python train.py --n_layer=11 --d_model=64 --n_head=1 --n_kv_head=1 --head_dim=64 --d_mlp=192 --vocab_size=2048 --activation="swiglu" --norm="rmsnorm" --norm_place="pre" --norm_eps=1e-06 --positions="rope" --rope_base=10000.0 --rope_fraction=1.0 --qk_norm=false --attn_scale=0.125 --bias="none" --tie_embeddings=false --parallel_block=false --init="normal" --init_std_qkv=0.078 --init_std_o=0.0 --init_std_up=0.078 --init_std_down=0.0 --optimizer="soap_variant" --lr=0.00771 --lr_mult_up=0.834 --beta1=0.95 --beta2=0.99 --lr_head=0.00965 --grad_clip=0.5 --warmup_steps=200 --schedule="wsd" --decay_fraction=0.568 --decay_shape="linear" --final_lr_fraction=0.0 --batch_tokens=32768 --seq_len=512 --doc_mask=true --train_tokens=99990000 --steps=3052 --dataset="wikipedia_en"
Each number is 200 + 20 x the weight over its row's rms, rounded and kept within 0 to 999. Layers, rows and columns count from 0. The size before them is the row's rms in percent of the matrix's.

# layer 3 attention output, 64x64, rms 0.2, rows 0-63, columns 0-63
107,201,205,193,158,199,205,203,230,183,239,184,198,215,208,173,212,209,192,210,191,196,198,233,218,215,167,153,212,192,221,222,196,189,203,177,176,209,172,198,212,194,222,185,208,211,187,199,205,180,227,192,153,217,148,179,194,197,223,237,224,196,196,191,215
083,175,215,187,181,193,211,199,207,208,223,202,247,205,221,204,201,221,181,177,149,171,181,204,217,208,188,194,180,173,219,191,201,226,214,158,196,160,217,200,189,200,199,179,186,198,200,174,216,169,195,206,141,199,199,214,181,202,210,218,164,211,201,184,193
104,229,155,150,185,164,220,215,220,209,198,188,231,167,224,187,194,214,183,200,224,223,209,193,190,238,189,217,198,194,223,164,195,190,186,176,212,206,205,189,225,224,207,223,187,211,203,165,195,226,203,200,224,171,161,179,197,201,184,197,207,201,205,200,198
110,214,219,223,200,194,214,214,171,205,199,175,253,195,172,206,188,195,238,222,183,205,190,165,217,211,192,226,218,215,230,224,199,213,228,208,200,223,197,182,164,223,209,161,217,182,200,186,199,197,201,185,200,185,207,216,171,176,219,185,167,203,245,205,212
098,188,167,205,228,219,234,228,206,222,197,172,197,211,195,223,217,198,186,205,213,200,208,219,212,232,209,186,228,214,213,195,255,191,202,224,207,212,210,204,154,231,199,224,183,169,215,200,222,177,202,204,173,180,219,192,170,174,174,230,202,186,177,186,204
086,204,211,188,194,212,190,209,214,160,202,204,167,182,209,200,199,160,210,131,223,215,204,219,168,169,210,184,208,230,174,194,214,186,172,212,202,180,176,209,220,236,196,161,184,192,216,203,222,217,196,199,161,200,177,209,204,209,203,204,218,200,181,202,209
098,192,155,237,198,244,191,167,209,180,191,225,186,218,226,205,191,205,228,209,194,197,220,199,219,193,221,160,204,206,179,179,199,206,206,215,224,185,237,234,173,204,188,193,208,209,210,167,179,189,213,172,220,202,179,220,219,227,205,211,215,212,236,203,185
086,182,181,182,237,199,165,218,170,193,206,201,215,191,228,174,193,203,179,167,184,195,180,183,186,203,202,175,212,221,199,217,200,227,188,175,222,204,230,194,190,195,199,240,222,205,188,201,212,158,201,168,209,198,207,205,216,218,196,194,150,169,202,182,241
099,183,196,230,193,223,235,175,184,184,196,156,224,204,177,226,189,203,171,187,197,152,193,240,216,231,173,205,201,198,208,192,199,183,216,205,201,215,198,166,193,209,204,197,193,200,210,255,210,211,209,187,210,189,179,195,191,227,228,185,203,230,233,198,192
105,197,221,206,248,204,194,209,191,173,181,201,228,218,210,146,218,208,195,192,168,194,218,241,230,195,217,208,207,201,171,252,183,217,197,221,172,166,181,195,204,195,179,183,195,184,178,199,191,199,206,221,200,175,228,204,197,211,235,201,206,202,178,196,214
102,195,202,231,189,213,174,210,173,205,225,230,191,216,190,231,196,219,190,178,223,186,161,192,198,216,229,195,235,228,169,193,188,187,224,203,244,208,215,203,194,228,200,197,167,220,186,185,206,202,185,189,171,213,229,196,203,188,191,198,229,203,204,191,257
089,170,197,216,206,201,191,208,193,240,243,194,205,228,178,239,171,215,175,213,226,177,193,210,190,177,189,214,169,207,171,237,194,211,221,194,219,202,198,185,200,220,190,209,225,195,212,206,210,214,219,206,193,205,178,196,183,226,233,235,204,177,248,210,221
086,179,175,202,193,195,206,212,214,182,180,187,189,201,177,209,210,230,192,210,224,233,222,201,216,239,238,210,197,216,187,227,192,186,188,188,221,157,184,168,164,215,203,183,204,207,210,218,205,197,194,185,207,219,233,166,196,216,196,169,244,183,202,174,234
109,236,207,202,160,218,213,173,247,190,198,209,197,204,183,223,199,196,241,187,190,198,221,206,187,264,186,209,189,215,196,180,202,189,182,194,177,186,178,204,238,190,217,186,189,202,212,211,213,219,197,184,228,187,202,191,201,192,224,168,165,197,190,201,237
089,176,195,215,230,193,163,162,185,182,217,189,204,224,179,189,216,185,185,160,227,162,221,192,208,173,207,180,187,185,195,197,224,167,200,225,183,230,229,181,228,199,185,179,181,201,193,180,228,223,223,175,180,172,190,190,212,216,187,226,205,199,198,196,186
105,205,188,208,204,175,221,190,212,202,218,204,211,226,197,221,206,209,249,226,193,189,212,166,224,183,181,232,176,219,172,187,157,227,219,195,164,207,185,172,215,215,206,235,234,210,196,180,196,200,170,209,188,186,202,188,186,207,208,202,250,204,215,192,184
109,181,194,211,243,222,180,200,192,246,154,215,206,229,239,166,205,217,152,204,210,170,226,183,196,211,186,207,218,209,198,215,209,190,190,196,177,198,214,200,202,192,174,175,197,215,202,218,208,211,181,212,164,224,203,188,177,207,180,201,236,203,177,195,185
104,236,182,210,239,217,212,186,186,213,199,213,198,216,192,170,203,228,199,212,195,187,189,164,177,191,213,208,209,230,197,196,223,230,185,184,220,185,135,222,223,199,169,210,206,203,162,184,218,219,211,203,199,201,212,199,204,206,231,198,170,205,232,191,170
091,203,179,200,190,149,223,196,209,191,180,159,171,171,242,158,177,217,207,216,234,203,173,178,205,177,197,201,204,217,189,205,188,199,201,201,214,175,192,162,190,202,206,202,197,222,205,205,232,200,183,217,163,225,193,202,180,204,229,191,170,214,180,216,200
085,208,203,194,169,199,188,203,231,204,207,235,231,186,199,193,195,233,179,165,217,216,209,168,198,195,213,204,202,167,197,204,193,177,201,212,221,189,160,204,201,190,188,201,178,194,228,194,230,204,199,194,226,239,159,186,195,174,218,235,162,184,222,233,208
095,198,214,195,204,256,222,213,238,196,196,193,190,197,192,172,187,200,180,237,243,179,182,219,187,177,238,184,191,187,208,189,189,210,179,217,220,189,211,190,211,183,219,182,230,184,181,198,202,199,211,171,222,206,229,220,239,241,186,198,181,210,193,203,180
095,181,194,202,216,202,187,224,166,200,178,205,170,187,185,208,194,183,260,188,160,226,178,210,206,199,217,172,199,187,192,202,206,210,173,188,198,190,188,186,253,232,214,225,226,222,188,199,217,196,190,172,179,213,219,196,162,192,209,224,231,201,214,206,198
084,208,190,195,187,247,197,218,221,200,181,197,251,173,202,220,178,200,191,178,192,223,230,221,229,184,198,192,209,223,190,188,193,182,219,185,174,204,172,198,242,186,221,202,195,191,212,214,203,208,187,193,186,226,199,149,208,177,176,168,222,192,230,215,182
113,200,206,206,159,206,127,170,178,192,194,192,198,203,200,182,197,196,220,179,157,207,196,219,196,253,239,212,217,206,194,209,213,204,192,204,197,224,189,182,216,212,178,201,190,219,204,157,174,209,189,209,218,162,206,204,194,200,225,207,186,185,191,212,193
105,207,166,219,215,215,191,192,187,206,211,227,180,204,206,177,202,226,236,180,216,203,209,236,206,163,224,182,197,202,179,154,201,196,208,172,193,214,185,193,232,222,205,198,239,186,199,185,201,222,210,255,231,209,222,216,197,171,181,210,197,201,201,197,169
105,228,224,212,184,249,225,181,203,230,195,218,205,209,219,199,197,193,186,242,210,186,213,186,219,209,215,227,169,183,172,193,196,171,208,166,207,224,153,192,207,199,202,171,225,190,232,178,229,198,190,178,192,182,205,208,200,188,163,212,205,189,181,215,185
096,200,194,214,229,206,211,224,205,184,204,228,193,203,206,176,157,178,210,169,153,198,236,212,212,171,210,212,213,185,233,194,172,207,201,165,226,189,191,214,174,251,206,218,194,217,175,186,204,206,216,214,169,187,202,202,207,210,196,201,201,224,177,207,164
094,198,222,193,215,232,197,201,223,163,216,182,236,203,197,170,197,211,184,178,217,176,177,183,171,208,206,198,203,208,196,213,199,220,182,190,221,229,228,182,245,169,193,251,215,188,208,199,180,191,197,191,194,184,162,196,214,200,175,203,166,161,190,206,197
115,230,202,228,191,209,206,204,191,181,221,223,172,242,186,163,193,209,194,163,226,183,200,191,193,185,202,241,201,220,170,199,188,201,187,175,202,223,220,222,178,203,200,175,197,193,190,215,194,208,173,216,207,210,207,197,191,204,256,231,220,177,155,198,189
101,187,175,201,216,223,183,196,183,193,185,208,150,189,211,175,207,240,204,182,161,179,191,197,176,246,215,187,207,194,212,193,209,204,194,231,189,207,169,214,212,232,174,238,208,206,216,251,222,210,210,185,205,196,190,198,198,228,193,224,213,187,194,173,205
112,188,189,195,216,199,209,206,190,200,203,199,175,200,184,199,190,220,190,206,241,207,190,186,219,205,170,166,228,193,190,184,212,228,165,198,187,212,193,173,147,207,206,174,215,214,197,189,160,223,204,193,177,195,210,199,237,169,161,153,213,172,218,194,190
106,179,217,228,165,185,216,215,175,190,210,240,183,211,229,264,187,194,211,221,222,206,196,240,183,198,205,170,188,210,189,175,173,207,225,224,212,194,192,202,190,184,190,221,178,228,173,198,234,222,177,176,222,205,181,200,204,194,192,187,193,209,189,205,203
105,208,196,215,198,182,187,179,216,150,173,218,190,199,208,177,211,236,201,232,214,172,205,187,195,181,217,182,224,168,256,228,178,217,232,204,208,201,201,215,221,155,212,169,223,213,191,194,230,189,186,195,203,189,211,186,218,207,197,221,193,208,192,214,182
121,238,227,160,217,227,212,202,204,200,212,176,205,186,216,172,198,222,213,219,176,194,205,226,216,193,198,185,205,208,201,170,176,226,166,256,202,192,240,203,166,205,203,179,217,216,208,190,220,227,225,237,188,200,192,207,177,216,216,196,207,208,204,196,225
098,195,200,187,206,194,206,140,203,202,210,219,181,203,187,253,187,227,211,229,200,190,230,176,223,223,206,234,223,180,183,203,187,170,217,210,212,208,167,214,181,196,197,221,161,193,221,204,206,203,202,183,162,204,195,189,209,178,212,200,170,185,194,211,163
069,161,236,218,177,200,171,188,214,192,204,137,221,239,181,179,193,196,178,211,185,216,204,178,195,218,195,199,204,199,181,170,183,175,197,174,228,166,197,172,219,227,185,181,208,228,183,212,191,222,189,187,206,221,212,209,194,202,213,183,177,215,219,186,210
095,192,165,182,184,191,194,206,145,194,171,193,180,233,180,217,192,203,200,205,199,197,190,220,228,162,205,204,210,194,196,223,189,209,194,234,182,164,192,189,189,194,214,148,171,165,219,193,196,218,203,197,231,187,152,194,180,207,186,193,203,211,205,216,191
089,198,174,178,197,203,218,175,171,174,218,194,153,225,203,222,198,197,235,210,167,189,208,204,196,176,218,151,209,183,245,213,175,228,210,233,176,200,219,205,211,176,226,213,190,213,192,223,202,197,217,204,171,207,195,189,215,217,210,195,200,208,194,182,162
098,199,228,184,179,225,197,200,233,220,237,191,184,201,222,205,204,203,183,165,219,135,206,193,194,183,199,214,166,186,223,207,204,172,203,164,218,205,182,178,147,192,199,176,183,174,204,213,193,200,222,212,233,195,187,196,209,189,218,198,207,182,216,193,205
095,203,166,191,198,204,184,202,205,207,206,168,217,222,172,211,190,182,169,213,142,196,205,173,192,159,172,194,210,210,215,188,229,217,232,187,222,178,187,213,184,188,215,195,193,216,218,179,235,164,184,205,216,186,209,183,177,203,205,222,220,171,184,212,171
102,207,204,208,157,196,215,211,200,168,213,165,199,193,208,207,209,197,154,206,221,207,215,174,205,185,242,194,178,202,191,235,194,197,181,191,184,177,188,237,231,223,210,198,173,193,209,182,204,163,193,197,222,197,256,204,210,227,183,215,198,197,201,187,168
101,172,193,198,199,179,167,207,243,186,192,180,182,212,190,190,206,198,203,192,184,203,198,194,207,143,169,205,224,209,248,203,193,201,168,216,155,198,175,175,224,208,185,190,187,183,189,206,233,176,188,161,212,203,179,185,203,208,214,208,179,216,218,176,214
105,226,180,177,199,211,182,201,212,191,201,174,210,190,199,199,195,233,184,197,207,185,181,197,219,188,252,205,221,179,209,133,204,198,199,251,182,196,209,247,192,217,223,206,214,208,198,199,215,184,185,172,203,183,234,191,213,197,225,192,228,220,212,207,201
095,220,162,193,236,232,188,188,177,219,228,204,211,222,232,233,191,221,182,199,227,217,214,167,192,232,200,213,226,226,159,172,184,190,222,226,179,204,182,208,208,215,188,202,170,205,215,186,223,183,213,175,194,185,194,192,206,211,233,193,206,172,208,199,218
099,170,188,211,166,216,205,194,195,208,204,170,220,235,183,171,237,217,224,201,168,201,167,175,183,185,184,205,175,211,178,217,228,189,178,229,209,202,205,224,192,209,176,198,181,198,197,201,231,212,184,192,178,230,212,223,189,228,183,233,208,195,157,189,213
095,203,193,188,219,181,190,205,226,191,199,159,246,199,207,183,204,210,230,186,246,167,170,241,210,190,239,202,186,197,178,191,205,186,205,232,214,182,208,187,202,201,202,245,176,174,173,197,176,207,202,187,205,209,223,185,207,224,212,169,222,213,195,205,194
109,190,164,195,240,217,203,198,243,215,191,217,215,181,183,218,209,190,203,196,178,205,201,151,192,205,210,186,217,209,213,218,203,163,228,212,229,219,217,198,228,228,208,199,214,211,180,209,188,223,204,142,238,183,204,198,205,194,224,200,215,205,167,200,213
094,174,177,205,205,222,182,183,207,210,194,170,238,224,226,191,191,214,250,208,174,205,209,199,171,197,189,212,231,200,181,179,186,199,190,176,213,206,175,216,215,194,186,187,174,223,192,194,195,169,177,186,217,241,215,226,214,226,208,197,166,180,171,209,174
089,201,227,203,197,193,184,177,224,222,196,223,174,229,227,173,189,167,213,220,206,204,223,195,216,214,209,169,233,237,201,225,188,185,203,202,216,213,179,196,178,183,200,217,164,192,185,201,212,218,187,208,239,202,257,180,203,219,232,205,175,200,221,188,191
112,203,178,190,206,218,206,231,199,232,195,190,148,178,231,161,193,216,242,217,184,179,201,204,214,228,194,233,211,200,201,193,191,213,194,181,199,197,228,207,184,203,208,173,155,195,198,198,167,200,185,161,214,191,226,200,221,186,200,213,163,177,211,190,214
112,134,215,210,213,220,182,189,208,208,195,182,187,204,196,196,172,220,174,203,216,203,181,234,194,214,192,222,221,201,194,229,212,200,208,214,174,214,175,220,208,186,193,257,197,187,198,203,214,211,206,166,182,161,220,205,213,209,198,192,167,198,213,225,163
091,215,181,230,216,170,172,201,243,168,161,214,184,209,209,174,199,193,232,212,244,219,229,199,191,220,195,216,222,204,185,219,216,190,162,209,218,189,202,219,190,221,180,233,203,190,193,189,184,183,226,233,209,188,171,196,197,209,184,189,214,210,180,191,225
095,233,222,224,195,169,217,183,181,191,212,214,179,175,168,160,184,209,187,207,183,196,161,211,223,184,208,216,178,218,195,213,190,177,190,207,237,212,193,215,199,203,169,203,182,206,194,242,195,195,207,200,199,237,155,224,204,175,186,209,174,213,179,183,225
089,193,256,175,203,187,216,194,199,167,211,208,184,204,200,206,212,201,178,218,194,222,204,162,183,232,225,193,212,193,201,240,187,211,177,195,201,159,189,227,181,174,183,179,167,238,205,203,212,208,223,214,197,182,190,186,177,219,204,206,204,207,247,194,220
086,199,201,206,193,195,200,218,192,216,191,185,202,198,194,206,189,250,208,165,218,184,189,199,170,170,183,227,224,184,209,225,174,215,208,193,194,188,189,210,217,172,209,197,162,209,196,166,220,219,212,269,204,208,224,205,197,224,168,197,215,218,218,236,189
109,227,239,197,190,197,206,189,191,210,204,200,210,205,174,180,204,188,207,218,199,216,216,175,216,219,223,220,169,182,212,203,188,233,163,242,196,198,162,150,209,205,186,189,189,206,191,170,170,204,227,221,159,201,221,215,224,209,189,216,237,212,188,207,203
116,203,211,204,215,195,164,191,226,223,218,252,194,198,207,186,204,212,192,185,215,217,196,206,178,186,141,194,214,209,211,183,161,206,214,207,197,196,182,201,164,218,204,195,221,221,215,208,198,192,206,214,263,209,192,230,203,231,177,192,237,207,210,203,199
109,185,218,185,214,183,202,176,167,193,201,185,200,185,231,171,174,206,200,179,230,187,180,190,207,207,254,189,180,215,194,198,178,179,200,205,157,213,223,152,173,192,211,234,217,184,225,175,190,199,193,180,216,202,186,239,191,207,189,199,186,201,194,228,218
098,187,216,171,188,221,187,202,161,165,212,211,203,211,212,211,223,219,194,211,193,193,236,217,208,209,198,233,191,202,185,212,167,174,179,187,190,217,190,212,204,222,207,182,215,180,202,196,229,230,199,182,215,166,220,182,225,202,185,177,231,179,180,179,259
109,213,176,207,195,213,218,206,218,208,211,208,212,208,171,202,208,183,227,162,194,214,212,205,193,183,193,221,160,242,218,195,205,206,181,148,163,188,218,151,159,203,212,208,206,166,201,185,225,207,205,179,184,212,221,197,184,201,217,188,170,189,190,177,211
112,172,159,204,167,174,228,201,218,186,207,191,189,176,175,225,194,253,171,206,194,215,180,193,198,179,210,235,216,248,192,233,198,195,220,195,181,203,186,219,214,211,184,219,179,181,180,184,181,207,205,211,207,200,173,212,215,218,209,202,222,233,202,179,208
111,172,212,197,214,147,186,204,168,210,211,216,205,221,191,197,188,217,194,178,189,207,253,187,223,172,191,216,175,199,218,181,180,202,161,217,171,206,221,232,163,202,199,229,199,208,193,195,252,215,201,181,217,205,215,182,188,199,198,209,171,193,208,197,198
091,208,186,232,178,189,197,194,209,190,232,205,214,222,195,202,189,179,240,190,179,190,201,175,230,167,180,179,191,199,178,216,201,211,197,193,230,196,201,237,235,215,219,162,213,226,175,165,210,195,203,204,198,153,184,189,231,196,165,197,178,199,223,200,210
102,223,180,195,189,223,178,203,195,202,224,194,174,245,238,210,194,193,194,225,224,187,174,213,196,190,210,152,166,196,199,244,196,196,189,231,212,154,229,199,233,222,203,203,203,190,223,192,211,207,201,191,222,190,181,179,178,183,218,185,183,171,199,194,208